Weights of a small transformer language model.
Size: width 96, 3 heads of 32 (1 for keys and values), vocabulary 1024.
Architecture: RMSNorm before each block, rotary positions, biases on query, key and value, tied embeddings.
Training: 99M tokens, 6041 steps.
Each number is 500 + 40 x the weight over its row's rms, rounded and kept within 0 to 999. Layers, rows and columns count from 0. Numbers have three digits each. The size before them is the row's rms in percent of the matrix's.

# layer 4 attention output (transposed), 96x96, rms 0.108, rows 16-31,47-63,79-95, columns 0-47
109:520579539472510540500549523474497516539482521485542468544504463497509531517426473487500468540574490581510444404505453560440573461463496453551527
090:507495532509470506496443556440534488530462475436481432566530514545548488525531549482501527506518508504590490442462470415447475528534469547448527
098:525499525435479461431466481553497491461478553556543514554477590518477538532502531503498619474513496517565459469450481534506440473517496596558532
098:541524594547500442525466449474509493433488549557446475587427473491489446521472423469517534513532511474538546527518489542466541505477478462469458
095:510467518468450545462481498510453521490480557515465551507503515477476540467543514418535464487484468493579471508529510496507454561581519538501579
111:501535554538522467547499423481523501526558519479511492418501548438516569535582510457546480546523563506451481516501509596521487469497453506581489
116:471591486427527561500475545408524462461474502517453517519538555498562429416468454482495487519551548540511459524494475499542544570483477478533505
099:449509548503500564520557553500514533458507540460493464458496458458471495553530529469412457498464531484496568454474499520526529553488425489515585
105:473569430490452540446577520546535510509457500489561509485496519475515486542442509530455484494472530510439535537453585487474471535485446427471478
115:523510489516451524545488450487406505489541556494512503588456471503493522509530495478424492498471557565503445529496492513548486513561551475479553
096:528447524467469497453524496538421511506578512495461552485544540465462445528514596500541458509489493502505565519468460518558503497425505495566540
112:461489486541488479480490527445509495525532569488548541504496499547558511540458535483550462473468492433509500469529550542455566511422441538482524
110:471467518522533555466498516452503478491516432468501565457487579488528533507472521476465490428540498518471579493466490512464478437489509592415521
099:440421518498565523425426479470548486485483602433538498506444444503526491438477503497525457510474497487461551532512495529450520606470518481540507
110:469483506424442482493453526460497507438417485495484542496533510491493438536523545397495505507515466492559491503552414545506459500573440524444427
105:510494581459504454522500497516507572444465450498515516440496524528569551446459582508501487541506548515543545511457529570594539514530504491521569
089:488478524468485430511539467527508496488478434582457488538547471550433626496450528507432510521485485430500458500526423406482454454496554477511491
085:516429472482556427461522464537546535487467481492459531541524480466497500470500435538491555511457459452457474471443524534465483471476477497464458
111:485528521572466462482465467521552491491432563515486520508412546440511507466524537451573494501474450529463514521508442484597496479452513516470488
104:468513552487501516500513461471539488535574549533541452451503554480449523443535549506560407483445534540487496514496422488481483545459434457503524
097:521519435451475519497475444459511549491559486463518528451497479501518493457501564530504474447510551507418527456469425471533513517533461474461443
087:462472541510584474586450406556535491519533474510532470539473464469560597544424427576464492502489528532501492474457457570505489485473463527537515
108:527452490494521508537438523488520476550486520496563493509473475543521495536523506522419501509493463497465522501519501556411476538474507505461462
096:514469553628444489549491497501508469489478534503520450511488478574470536539459468503470482501528434480500464432522501500506499427447514525474506
089:557490505550485464486426474508445474541427516557475534442528469468505481485486521499512588471472557555433493511543436551543569535560546562497553
100:517446516498546481533469519515484573569516495569456498477488537461518496500548492438524525498544464555472469499551554523478534499496503498501494
098:566585592466551479474532546453442504478512448506471544459544507545515542486458575470575462554542484434485517473480587482506526502482442579483534
086:521467491522544496467476540472551502516496540510576481461482562469523576484537509433459508503512580492496545538428443537491522502573515484498495
099:521492525551533466475487478574459391471592551561497511488510525512478585462552451448449473539493491479492443546450533545503467470508493451500500
108:520519487500468482530561531596460518478580544527497445556459494578467473473504508523530534546515490465536578519548496575507492552478480531509490
101:539516517489463502486591510547499563526495492544496473589577485528495520527512465561550559488515507439502523484428561514466534473476547481528497
097:542539462490477502536497517479524486588499477477503497504453481500539532483431541566506502517479550490530529516434466498483538475537514459537474
092:521565499520524478465557487517542439497512524551546457488498457548555483487526491479554488489438440481462472498521530575452518429464451464459452
090:486562492535544550427541511527571509506510496508523531452507526512578478490468480504515489525511488517505527397563529532524589471486528529462428
097:532491492592485503476572466510498391466514538487408477448491492516472441499602526558492465559478506472531553582555536445522440525504526504504448
087:495493399485498490548502459551406511469527426434516539495528442548514440509563466547492446524520568476497430514546558518446516485448520572587499
098:489513486536512554538464510561462568515453416434451448461498457474610500490425488455475553604475466466506517551500535461468528491497519472438457
092:460457519547486488506481541545518523475476511448484545459515496542510502472429459561512484553465482476558485423532554538438446480472514500529508
104:480551477477493469468476541543469553541565503432519506433498548464539438481490517527502513481449518527435549532469460436510517498450503485456499
095:477528496490503520445535556547482517439531493542486569512566530506447435463440461517544538474442543471609486522545544447557492454433510421460552
105:518436523426530529465506512483497563476574447467489478459445501466495579524531550534490574473442476441575506531460542500511493486586493471516431
092:475473471411472462518479568548505443514467441511560460520502487548503479443484539453505512491506472474546469518468548514373434528574494478511455
109:450547515482425482486452436496455477478524552416582497489538522544525496511486577465485481472426536494541528451501428465545475484523496524527543
082:504415452476491482470498483562573467500525454413480444470496488464532470507517496530508492457452442516560526540523445542492440521459521458546468
112:502548503463430510539530437426495442542451451462453577587443513526468463473485515552503457459501460543543477487545543437509479465489524475495478
098:541475480463512480521480509489502595507488390467494492568446502505445438497502495565488557532549523534459605486523519483514509531490521522513508
095:539496476586517463480460526440547483521497528500501494453493532461541526537522441484485455468511547515492391486555472464542494420468528450509472
101:497491453618494484531474474506499455492528513479484554472478541515444489521539504414479548488522508574571486502483433503565441468527492524460463
086:507505441535530468517492449550514542493530464537471554500552511527520576529552463491479470471532554545474474495439512476497511531447523468535505
103:468479520475438531518514497507479509524496552509416472538510502478451478555499457583475483493540498506529471511491437447431473592552479454534516
# layer 4 attention value, 32x96, rms 0.0383, rows 16-31, columns 0-47
096:453511435495402454535504527582509456502485585493477486468414503513448396418540499482451489484470512507481533529530497476495553503521467492510483
094:498443510447570516516510522506542540487456474571536426548556487479449492402528556440505458460521462506459531461512468492521520504537514443502493
098:449457543532460486516462478448468476570579480520525525532528541556486527513521505470470466526447516530501508561508462523532456518511587449459500
096:417542519533533443454524556528456514533468513529537458492486585487474518518493512532440531455485464488534503534576540468580443484590485543537512
096:567493526611476516493542482512540506396523484514475505504541510538523522485473498514496555459500571533459529514496446437483499472481599457505467
095:487555508461443481507507528500556463524440468536458512484458513482516516525523460498442522478428453401511437492456425429553529485583431529414490
094:498451571451543489438467536513445545556463572477504539483541451469485522468508495537458459521475490587524532461469502507464501494528480511522526
096:557482388524468530512538452492522545534503521520476484518504483530396532509458464610515515468531500490530464459456518493505472512512454566513472
113:588475442536543542485508515568503485454537519528502470500470490524503474415500479544457535514527504454496453584429468540484548512513448502471485
094:448518527519519564493526510494495465542557498495479560485493525460518526516544519453512527446442553467506441586497469462421485535498508507509498
106:487530530527499550580533571579545536535506496556517480514580428517555510452582462563503488462488542479526438547557447516486528449479463547536491
108:424525534474468505526496471534498468516439482501435489495522522405531449411495440547491522429515447563488441494484529522517569520488509414531432
107:467507463517524466519530492549456551457479494481496471504463466451509538451522520427538471515424450540499423484528494484504538446523451539516481
101:563499472446506556424507546453493470459492464369517426452518467452550480479519589505506488543493479481490484509454497504477556502501505565472481
094:494495454497540520455550506421537451561531521469459418518533499433535473504414511535518480508451455521475486485462533473558514503472545497545513
096:468508459520509509539460467472538495525506500490517481528455553437435526560451463481533539555453442562512461572551560488529458433503459517479473
# layer 4 MLP gate, 256x96, rms 0.0901, rows 0-71, columns 0-47
103:457544531483394537579450492422489547475546489458504515490494519468408497585504444425547469515431558588456537485493477529520601514499495490583521
106:489563420491504483517429488405459502453487455513490478489503557438452491554512506547514511442464493505568510467493423468520503521500490467500520
094:500561514514482472515448511478492500502492462513536527530457483461540489489496446470521529490535491523446498519498470435522498527432374545490525
106:478568443470513490496489531503556502553529454426522501588464553458477578538495478528465507510581590525513485522464485477510493504498432510470511
098:509490569483501476499449459494494505482476517478529474462455527576547487539556508454410550422445431535480509513530494485472432528482438423537502
093:454476464528480505478439479506491473471509484504497395467546540521439512522562420505483556442532588493461558487509440433486423493489537515529550
103:489506503508507483541552600512522482445510470514468533508474536440556426528481482484473467547566539490517468452477501495494448465462470537553449
098:546597500435512539500533444486528457452559534534455479414503521486519552533546460530427475447559551490495477540488567541484503425498537498483456
095:509521518509494464509515517512441482428485486531424543463451559462554542511514625529500486530515484541476513558474510447541545521494463500554463
095:526509443508439550429496474524534437542438510492506642423482558462486494496478459492433574574483427505500476537569431505558502516490445522454467
101:462494444468484544466444542453500439565472469529562446551485548458549461564459461539509517496371507464463484533514508521496513543481530448541504
106:541496473496469484484494540469507438546561485443528557564510534482474559482529490524482570534513522557472534551527513510481506481456574483404461
097:471458554533493491538440452507478516572507562435522549471508486514506511425573516475496487481520499423441507441481522579493501553512498531533580
093:473535544493510436504547595435484577524544529560516455498494500476496476530493475520524551518495499361489553493490471467503472475515521569528474
098:474522531539489473526517491482509447486473517538483495547523466461489503515407505415443487569513507435470468508504539480428515447487432467413497
097:443517499488377541545580494508490450511498579426501519482454533466563567510535508515560493486589489465464507432418517509562463488521519474470565
098:500517534458509458517471532546467573453495602494514491426494500435453469449472456527501475540524471493490532510506447505488490521476431564501502
102:509516474478497551476520532546494435450492473469524498437479549486509437538476496500507426481547560465529449580491515487501439470541512551560392
105:470454514473484474483535465512476374490501543568464548526456466446465483450510533464542539534502509437478483492429501453531482450579491463457569
094:544517452524523448495508538486580419405549481452491515502526553542520434460505568552455518564513504499592520509480477453492532479487522541480518
109:454511479499568508495488479577538465473550552451519479481562535501524474530572477555465527515515510477547443451547486587539540521569584481505493
100:556432511487474518538508500505467532458544541478544476490460532522456552558571445470517547474461526495481544436542474511438478513468557440496518
103:506455506519433434505463520515458451499518560486495536473472503452440515445524486544466506484527510517540443502524473504576565512487494451503543
093:484464452515493538506512522577450503535516571462536459469503465531510517504441510493438477563480495527470579525431502562527514546477519539493445
094:498585465577425534508478456499426512518535444455451606519551527558491504524484494468476513511448546541533488550411514486434534428498501505509526
110:466454489492541486479429546457482500536512481522430498490479545535550512490535512493484524508556411497538543515450504457427496531528481498516541
100:475462508560504440529430441505484567531500482541463482498547547433489465519519522467569483574514573565423521438485552495539513492511503414483556
104:396521527463512450555523477500460504472477530492478560499577474559475483498502600493435489506497510529493496459574453535500537542490550511453560
094:462528489470498466520497473465499495512498516548538469510540522465451528524499484484526529535518555510534492602483516519465503484471542459426511
108:467493480466442591493536435466492528516424451488532468528467538445446575538478480449516552509494513479531458559474505527506469566549453461455519
102:558532467513481513464442524488436510425550508531557483507594467500446559552501508496534507496547517462450573478524512514534543523488540420502518
095:524515447531478507471467458449518538491523533462558464524565446511446558604429547475446520498510467447509457498505477431456489516550525471432499
101:472425524492498537473491535405509484507507499501534591497528469421519464484516501420547605488515503525475436483519513407453502535481456528503487
093:502531524494546474450490582589505477505486448514505496499581517528471485496577516475485530460532500604504533521485451526464517484540506505480467
103:487545491498513480492547557517543429520485461468544509556528538513464492476518520476490437504496507469513459490442445479514490606609515503480464
097:540503507473424450513425455462528476497516457535503515503604523487528464497529579493483539550485475510480499479531519396582453543485477507514580
092:516543491490453489503541487494516529465528497493514430441537455427486502549511412529503530517467517480580533489476557508483521548563496454449463
104:536444562467470423473476541508486530517458492452485505499493488520512479554546538534501474502432520536504560455557529534477490563455504531599509
094:505523521475467470541488505497488503451583478461481501487548476524531470535521458473586521497466570575581480482492528566481508502479450552449523
097:547450496504545498525450444507558569507515537469551493526590507429570496533457529441456508504532529461540548494460554555555520467554424485489563
100:455440483494556500476436551483561511559486490501571544417484518522459537567513554537527507496558484515542525572517479458452478495508451474498515
097:511541494537500560555491528448487565486517530519493514411492506399491503526523607433467450495491492485556515496460477508502535503514517500516485
108:443560470550550506400545536563423497527549513464503552511555492526466467504488454505523483548449556461494537586531553485517484484489493496567513
102:484488412538512470484474487471542553492498537482529559537485500437477491452459559471498505535486468505528475510499474459494457475553549497564454
101:447572445509556466519482532454436502507486470567538514460563427576459444519527502548441489502469558552520524456480463521469503482553462538572448
099:473537479518421512453477488476506573507484464524515457561537544451534490530501552537538469473547569571440390460478516541543476514535545570439443
101:414542547563458465531495494563437401511491515497463486454478517469501480471530487468606523570515514542500452520421513563487506424558535507530498
101:449455497544441474537558430488533487473500533475558559504482535505536493467518444433533554468496463498466412467507457542517474537548445497458499
104:467542466486461469476535552481503510509421506528526477513502522498385488478506507432516487452548581523493478508501499475526401540390485480515523
108:513428504510543438514523479437509459421467544522549526514482470526506480427472502478510538533473556482511491452514519640571505536519474516465486
107:531553496505513511443481494516536463467434510493548520493497522494558536507478489447470484416486544502484396468579485475513571419569521477541453
102:584530534506525461465445500508486505527477469533553519527465443516442506521531430479462459463464496506538569404499475506528523498553448472527517
097:460523481475485504523588453547400529560535547489467553550535506451539464558496480526530468519534473501529547552455533501566494483444514571489487
099:478524427449577485517518508477476455490475445559502521575524568457455511538451562448467523538496456537492515493530440569520486448480530498498558
097:415487449484505485487432388464465480567474552552434551462487552448533493524505478498456569525484508470498504501454455443541519478477490500584619
085:502562492512517554428498435521510448535431478514542482493467461568543473467475462538491531436487500447472542566503552490520526503489495444584513
100:463545472483494493539505517506533464476509527473474430582511510483551549474475537495435460490442551556498475506495544541568465469482439591426502
102:476486507472544610519527418489462557521445489511557544478546525519566528518435529504473491488476539522474453452520477617500468448573511482473453
105:515469535468438504456484489511546571461513518491542449545570512553552471437593454528507483525467523498506409506471509506462457493486535497503527
102:548471525489576467496525491468533435438472488410501460475567484504464470480556513551472454436498500511485566514468470449565438452450498479449472
097:520500428451523624466554370486490527524533514524536448475427523520482517496502524559526517506513480499437490491481522540519522534427427528494518
104:478507461506555455551503464527486461505515537466587467448458536466429511457518553572482491501472461532465519556516521471639584499472484502534413
098:448536424477445524517510511453501489490549566546535556530445540554492474463494502517504558467405433550483551464421515474489462462479553494495489
101:547490484541441517542439534548496454473428460513585465485462544555488510461471554506541458395525544486518550540520489480434563499505465613528532
101:506482490528518520467517491443476454524509511501587444519586452472481546506467533540526483542485434470479486507494558543476484394452461527525511
103:558489525461493470517570483519487485478504591532522467538482486460494473509402561502441495591592516528476493522468419586407531527520524443572507
094:453447476465491441547574487459389500471474489491491477477543515529525530484539542543497456493472461437557500497526553475480512439573486464450442
096:487487548484410492522507501463462500594554442455482580560453530444473527510479483443423432458518522490508518512413522460502530498500468486496529
102:423534495478449486526525501512536487490495581488563489419545522519483472451580467421509448522572473530533542495468490512541539524455530467454437
099:471547434522482529599550517545436519391470446504517493542529526415564508461513458481483501538582544544460459524498502559448556482576487535547549
100:518550541476509514492543463493527499565488515493502456498459498520420520552527533480501561497542576570543548448516557570549532567402502490472497
102:471550515514530522418461503568484428493502497505468554535466580481417523446553526511567460482523556470446532554500518456463468490458527548432463
# layer 4 MLP up, 256x96, rms 0.089, rows 0-71, columns 0-47
104:560551577480464414499581544543524492476469518554528574451510556472526495508560447492485556556519500436526451549479524519515472535561513496555529
102:473513501500520482454532496517535429549461468463549478507570438526448491479521464546490504536457498513477513552426500486477506482498446482442439
100:601578525499498407479510547497455514532500399505539476467541522454473547436483448552513546501548517508470538464484510426580575517467484522463509
103:521443485488489495457484584516545485539512370471443475463502500496415538530576563543534499503446551523508535490533527546430497503552550486497477
102:520553564539455482533495571443499463487525495498506500500525461519541469516525437498491490507468497501459563435541527518527479493542446448534454
096:553558529435442497530517531457525513443448527508489484535472444527457485543481475439462500493502560540494520508535543535496543571471471482502501
096:490545524551415449519579558504472471496578538464554498443532514469546523471503525594493499497509516508613487496504471530472505453523582466501454
102:595548450532516505446467497464545489421545530459517542482559483455557500561544521557516497465584472536550534462559494545482434474452539474496476
096:513477503496498546561496499490536465513534522548496509466549524581493472528481493470551492483493577509509495526519501559578491526430493508441530
093:499503555538583515509473416580540474488553530492504524509471448487501483494537491509515498557501486485519510498496529449532515442453572547489535
099:568504434436517406490548545520522426496444508511505496447482502472557417542527469516562444503540525513561472436483543469438511450451528463524483
097:457567502538455475558448490499445475467445504566536524533486535503441507529414428431556541534440417491504524488508463472516540561517473503495500
096:483455467550556495454449535483566535460474525551527529452481505547472484515518473453489500501506561506502587442533544454470534515502568552546524
096:514550450492557493526474496484438521481552503452488527476488500551523468429440461460516416504531522451518536470535445527455527536503551473479469
102:497523528563492496478526527479520568437496472546513505479548502509560501562477515392458448446500483457510545442472530551433480510475460544509469
100:453505495514444487539495528509489481486486504421550508542479501489567523512449470492534526509507495504494485534567416467500396460486523502464550
102:461550427451456469510505512488521494455480460525450526588475512421474494493562490500477567521435455542496471452493465475520555502504451492402491
106:502486521490504555474525454556549510470468547490486487528538465414461502491470551549546528516471438535467449557593526445508479511550427454522517
102:467528485499527461500487487503445514494536560566595419499516548492481452430458425501501501480519540481440548490449503407474494488468497485494548
098:564546455519471551474556468445528614450499515552521510498517496468582548467492509509480418566520530502454535535499480444491515478567475522520504
100:497513576499496483432412450526537534557441469519539480529514481573512587458424555625464564481518485503525464478490499511558536471498482536553501
102:481562527480496544486570422498538469500489526549567458448511511516533433508456476543527458457474499577471463467460539556487473524557523439494495
101:473549529505535495465531511471493483519520510470438389460432491516500485488533542439499482584542523509511567430569478507489435461542469451547524
094:545488555547463538490504516482506456517438497452501479536473591517508557582482542532452493470526495540441486517440463600504500519486542576503410
102:450557462497497478495491506492500449542422525437409526460439517525425553543436465497472463455559518501527525450487513481522480509486519572467442
099:447492498514520465546514572539558480438479495506519444464435474454476465538534454476516497536464484478476554545490535463520479464431433465479475
099:533484446458543560520525444552487439468502477440507495477500450515498457563601508499495429498491500536548439522549533489538506517585530452531513
096:503486471543555488415497530543485536522477445516569584547442441511485433571457506499508407449472505444517425480509475489559507480517509518462464
104:518436568519494450545499448505464549475460445509494569484518499458458465494423468492443503577421476563520550493499610475448488551500468482490460
105:420547515510515455464442485482555459495503531530564468595440499487489584521441574481516466493560528559522529517456519502468480504533467509474514
100:488573458438494495458465482531519458518448455524573478473531465516519462521481476531538494502530465489479523452485585561455500459566508542474545
094:458450504463443436432535529560526531418471529503473497571524525562520528527451413515530518583559466523511526433550541441545484451434478426508467
107:522435423557522496488522469465501513525477529361451478505449498509480456504580423476560495506505468568486525620445477508503519485435523515525491
094:556533505522464557563520570507465481477508491482521532557432468511486452518518506583549498530542510480552468464412459459478443507433475455483477
101:414502527496510467485475457503504463489492568512505521509541516527572437469542542539476590466521570505503470483514494500483507496527529472514490
101:520483499571455461453578548452484569527488505483486477525477411433500485479574498441488524586473581451525553586437540526554476480532460500513464
096:490509469503528416441513502408444494500505420463526441491536499477476495525553560471507455522492470547543535527506553498463504513549549457462531
106:520444450433482427478457471533475583551489532462435571484447558474398495518449533549545541546533554488494482531536456506505478493556527472527506
098:492440456542547584493545476508571528516514475499526542470493494491525539459556563548460600529519477463517496401571481494543476518485494481461534
096:466464554482504491479560508547492537509453566580515449449417486501508519489466484486421541483480520508481478487410573507482466495461465462502496
096:486488515552460470570516611545503496457488466490447460519493532488413481538505508506525496495457506493448534524438461508473490457500426511451523
095:540485488506448440478437472465524418471435517507503505433504579477437482512545462484476521514458505428534487477490416472508554471449488476443523
105:474533538480485476547483467511519507576488506469509414491584500538476451579486483514523474518560442472478462467534502536495502525569524513542496
101:491510539552551487503550505520494435399543466450489452447564451508515511457508527512522550538436419490448591527476487582504556537495497513482487
098:495530571508525425505492483556457476521487465542516498545487454525505556460547472564556509454459504447511421476532483518592472468544538506494476
101:474485470491458495534504476517473482517551430513572470554485523512488420587450480507470487534457553496496498503492483534548570506477499545566533
101:487471462420556488439508524452584459516520476469486520521471592510476543476514494491481524545540475506481491501473395472453497531527460432569430
095:486519466491492463482494534578486434535497481572465502470473621442452619464480467423448577492475481482448487420476455507557487480508474511493530
100:464554428472506481504582474482421516427498506544486482464491535478486531536519526467484533558527396504469475497461483479510472494454422403543459
096:487457496456563478367458514528448504559416515516511503521493480512522479502417447392477511492528487480541407456453485483550462561477513489534535
101:470510498522507503540517520520519487503501512473459485482510491505473527521422489478414385473526467498469532486562477506547423505536570491547527
096:527465479459439511538484505515480511537526471588439502529496451571470459477484540490530524475456508443482556519536520543508519466576458486493453
095:419436482530474439532507533476508469593535546488536539479463455473558564525553471487492510510525487480507494475613497485481465532533464544550500
104:509531464484542472504564477469508540475472450393570552542497493511464455563437462468510521498526547538486485505479523591522449448504559526523459
094:455511546535536560460557563512533561503448413437482516451469500472491511438450553464464473461525449505543532512552482501562508505539460578461568
093:526518458560512452482535487495538449506527601472472475502562530446551448483451405528507489526468483452486595571521487463505469538467531516535491
101:487548573479479529517538506496515480529460541488496555425492487441477450515509478517483597499554479495504476520455474511504541483405552547551474
105:493494551443479534535444468525463424462504495542431543500509465561535496480510516533500588457490555524457442514517450542535544512507506538547463
104:529532516523528452471482569465464500459581486481456407491460438488508509508524593449474491641561484475492499453524554513489530481505488552494437
097:473443446485482530482452464454486490570552462506480449437531472503474435461525499568495462486527417520535524436527492467456501462538520553529558
102:440546534523469545465531494488536520523454503515553517459514465472475553499456531496449470466473442532507503463447480462414508471468407430461434
100:481437497533509447570474514495414587540482475502515443511481494455487547468486427465533523474516461506505504502523540423456480539509512533447509
096:456474542459477460582433573450493528504522489531466461542522483474514588446514513491449444549529481489510540507522578477480549566515476558474437
099:518516495471524524501508452557485425428512513446476564467512518533487520528526499419429565523544483442518444512500535505433466446584477485511452
103:507447504524567492529443478485520495582495446528452560447508543500445549516549449465450438523487470528492541472509410494557520556577506454531529
108:432470515526503502486445498511502498467554425511549530487490429487477579521534532485490542504454453379457503451461511549471527537510518472567540
104:517523584550527543507523507519487515427477515446508486461526506557470518531415512520429556423493476474553460400466452430566467516479477490457462
103:508510520470460484459551531557484460405508488564469456479483499533458518466440564477558490482503401504544550521421469548461458554547490444518465
100:489595500441443512599470456461480483524481517522534448558498479575515491538494527527556465434471473430448502508474560482534477465500514526565548
110:575470539557548496520444544507545456502450487495516491538497514498436516547488521410522528499508470497512489526451527470501437539477559471573545
100:538568524583513480469496572457523471529511461444448468526469449504526572558512527495464569555510521556541543459524467548455518512441512526485551
107:486582495547520470486496468521462514431522425502480504470502520456523452487496497463518450474536491607505476505487474476515470486419511485573402
# layer 4 MLP down (transposed), 256x96, rms 0.0807, rows 0-71, columns 0-47
106:475488521464499544512580511540465516544479543551502501513518495409494540568421463477464583514423465539454435470478500543504486509501472544448497
102:428585467494475468597559589451457452439485422486499566519463544444418542535483489539534509503452525538526417503523471534509494551527474530420532
094:539410501507479509526497471534527480482425606493463495488517493502489459538568510448536512452413546471499539522485509529486467468521559449555434
099:459520494503457497526549531442376445497552580477531544530509520466502437532491510485461535497559495485490452493528481498486484474515453478610489
102:532465430430489500440502522454508456464548514450465582458459565537431586469449507508426516445479455510541496471483536493504495531495522592538499
096:560521518464542485511567530515484553431499455559563444515502487543530529501537534508507535540539498543464338548474488462484551497490513530495550
096:551484476587500513524421500573460460511540485509422510549501496477527494519480461483460538559501594480441536522425458515452549561504510572511522
105:472504547638462508476538508473449531477478502472530503534447473508478472587552500473547524522495479552485551533436555497477507459504531514467492
102:528439522490533440474454527493524515473510515483467483450485585528560549506503468611485526508432460453526584445455413465499553516542451501555515
096:433495501472516531426447505514539469431494442510480546424524464502529596460451511504536453447425489493458485520503558441550449494495517538515491
099:533473501557483539523522537545554550496473505516499496458531447439559538552394477508537527447590462540444456503488495522528493491500456478518534
105:532451522510497513505437507518521524517449543515547550476502507532424552516500505469607538580480477504487438414460479514446528555502514505528507
097:479591540492536447487559524467493546523513462549519504550509508406512540550435501507506511451462520561511480509516537490497476583502489476430540
097:473500472505486579505494511459520497493465493493536468517569504536511428494540431465488553499459567529485388465518488492453431572458511534507504
100:574491498461476517512498462489510416516513503495476524469537501545488549497455476526488497460481504519522462548575407443505470470463569426509562
104:506505485488550518447448479451503543525512511604491520461546436569522465507508534538494452543543491511503443532481456395505502472480440561497443
101:478439478495499564553526561454484474538537549482531524436484515534542493540523474535467484519505455504490581460542438559513510575514476537455516
104:563534483541499473514544512467502509583439515513449559390552451537518496480503472386426532548463518485453456493485488546539481501516590480544491
099:514535490576473550483508525455480440528507490499563446566423537543602492506507492490421534500452528487522568491498437541528514517529503508467539
094:510519479497500458504397444502459455516476506448498516485495514563520514454518519554463506512496422532470614497484464499504556538496475530440450
103:522503470456473425530575539522537526558513588545523563534519492498506457467465507507498505466509570533559443476534524494470530487507486498536565
098:532546460566507504499490459486556475546528463544452517482512494497500437459497500447506502482425514438570429495590450483449486565475429488533463
104:480421511482546458442503483477485492519484508500492533498500460578462568508469481466485523563386555399551485556502527488435492511482454483508563
087:474468509476506529471521492486466535486435502439468432495486438491458496418421474525549497558491456479457451493482570372476491506507511481536519
095:461538520478493446518458522470496554514503454556420484521523473527492493454448523491450540539463508538516506469464490470515442549501524491561500
094:559506509478484516468521513496484583531486465527517558577521490496495526468559471468503470489468559556541565451459493528517553450456546501485408
093:553490511571439512484490485527453443468527425514471495495468541501516484461419522492475479495481547545484489473492520473438548567527482462439487
101:490484493455459524477438517416517534569551550444489446505433507471506496537490508548510518526548487519442556453501527430479520464468506516455449
103:451479475489504556541472518481557532502501441495520507472479476421478507518564518476510492517526534609522494550519467531539448555487437481445421
100:473569478492533450463529509507465590483545518505565530517531601449509490542478471450483520491477391548438470468530484450433545480433472492487517
102:454490509475445535511529518488487529517474460457467458535525504541517551513506574511494546553496526445528409467472433460448557489522548547481534
099:544521474573478534564417512508508476501596498516423554500476500447506492429473540458535517518521602530497507525535491510462411460483522520471474
100:438485512552473493542561466478527524542512474463470465461520590437482478527495483563450532480496435584541508467552446436556542508455539527441514
103:522543467454503451514518514536457546536482483500496575509575478504488490457522479612548482483463504517470557473463417513537462576503514456453548
102:521535496566447513449500532497494531525453475512421468466495492500474559422552481501504489518516500566515565542503467511530552435489454440554484
106:568401472431485498469431523485505545499474500551503531512472520466568536496499562430496509577472451451505499539486536489514518516543479481448566
099:500484499438417536494466473504547574485538540547505492483432510477512475502518510414505484531407520572487486488520528490551497540462465471540468
098:523557493500545503483473576455605530439558575454591445528459459529541456475414423514463518535450454470499471546510486514481494478486501516504531
095:543503468429510552454501556514506504413520506550507472479481550497449513450452499505507487483435491460449477467532519576495540444551495518544539
102:491540553539468482521545545436539440501563458425458492481495535512540502432529451529518557473515588452534507544519507565452473505532541599438466
094:530560548532514481478540553517474520544530478527485532486483545520525528560467453539465478493522504564498580528459582530583480446501554508493487
092:483606441474506505535500490441507576474556455533495528479495470477464502543511501524512434479493479520466500496547440501550535547494518548468462
100:559466543532530526533477462456492425456489444532477470501442532498503471478467479555522558480538547569451513531436529427466532536485459480404535
097:542508408488389542488536520515515529450528476462567545507498509495530518523486518514608519412461539594482455502490496491528529506443487555537469
101:501449461550530485514342534461459508563447556516520486477514490493557501535499463407509561503489573543459429487574508501491573435454510506497556
102:481463512511542495491511451454471447547480522500500504439526385529483542534491466473469567487514483544447456465513536458519447422468474450459534
106:484554527541461519529528497445509457530502499517454569517424510472462523479481528498514531518515455513468408515461489586438483490551507425475467
094:530448559436515588535520431559482530457500510440476497490499484493470516464532503571526533487501559548606512468579477550431511463491484547535503
104:560460498488511527495472461511527530519535483463560489578506508504484400442514518509535443502416537509463484480514383458509524518414463498536526
097:450564563465477512482443509478478527489489508447447493535483534519496574563520481465504517459540451471438544500549407521516498456528473519433473
095:446529433496493485485568444489468505483504513527497480552441465463482469568503460581505500506518453544474506474491459452541512521482527488437525
093:505520483524487549496547425516553571506460546576518410542427497466481543506451394525481443487511492533464467460488539511494476455474506570547510
091:497514460512547467506426605481540452464503452453538515475539563524519423550421483485488512544462508479467495474484476403516579481496450489471460
108:489463466474477508473447518551460519565457461512510554480476492510474461512512445500496586491508502525522429470502483537572476500540489545564506
099:521560481481481618491494495472445545532503439501537469561577536497497476468557500516448546507434543543461488532421566528496486502515467551537532
101:510511495579496491526465545496452507536517438502515540531432515548492492567505549433494507524552443545533592454493515586436479461529493533518474
095:540489545463538491466475511506398504550501513487506515572485586500473507565518442497516464498488502485535497411486419521441456486562507532466555
096:529523548473471476446542468447570473460542532470495534527453479479484406446543566492503492475534532446479534536506551452465531532389527531473536
099:456552485533500526538477470465511543476563443509496506572481524553502441535460574473452584541538501450496565484489548433516548565524503476563490
098:467523555481474526521514566506457535439401508489496535585484549504550537494465506427477525504472498491489468556478554425431511490554530476496488
099:527580520547495492483453519530519521537542492532432490520522498462485496458446436521459509543497453585500552450504521501467547572458459561507486
108:541559483601462544450496560520506545521514493507447579552575497532517440491477464480512542461492499484504515516501480548460450535542520469538512
102:583438506484544483459546475584540534427476533523459470560504471546458481458462454439463506615538546495451458478479585492472492514508511516495450
100:507471455433616495475481482482481510503485447534474494560502537500516474519457521466478527489469497518534493404481489461458586518470596498545534
102:508474542497565458506529513548513461484459514442544476461526495478474500530443511544435489496475458515530456514497422513506485477476553529445484
110:505470489552537466550497449533582526562546443492575520475517557482483451522544469451472514487439392470479466520505458442447494566556445483479542
096:524518512522502535516554489493494495473481409547444500538473523472514518477566438533489574452488557526463463532497391535474488566577477517508485
106:472435496491523480497542495530479485454506455500547496412529496546502435482574489515552567479491544470499519500488545523476563466536482519441506
097:524475520495533494450512506540496493485562493489502451585523474474473489512525459470472516575555526551537529491536513558549433467513522538448482
104:496493521563546544564419510528540501528498527535506540514469443452408478494476499389448544480512543420527546549541416539544536524557559464489477
098:492471513475555410586483514482496548554457486474548586537528593440538443482462435504519490540503501485488466500466556495455557519501587492449443
101:504473540500501452474478480490507517443438502538509528459474471513490517551558484463457556517469563528533497466511479441459468508592472496471489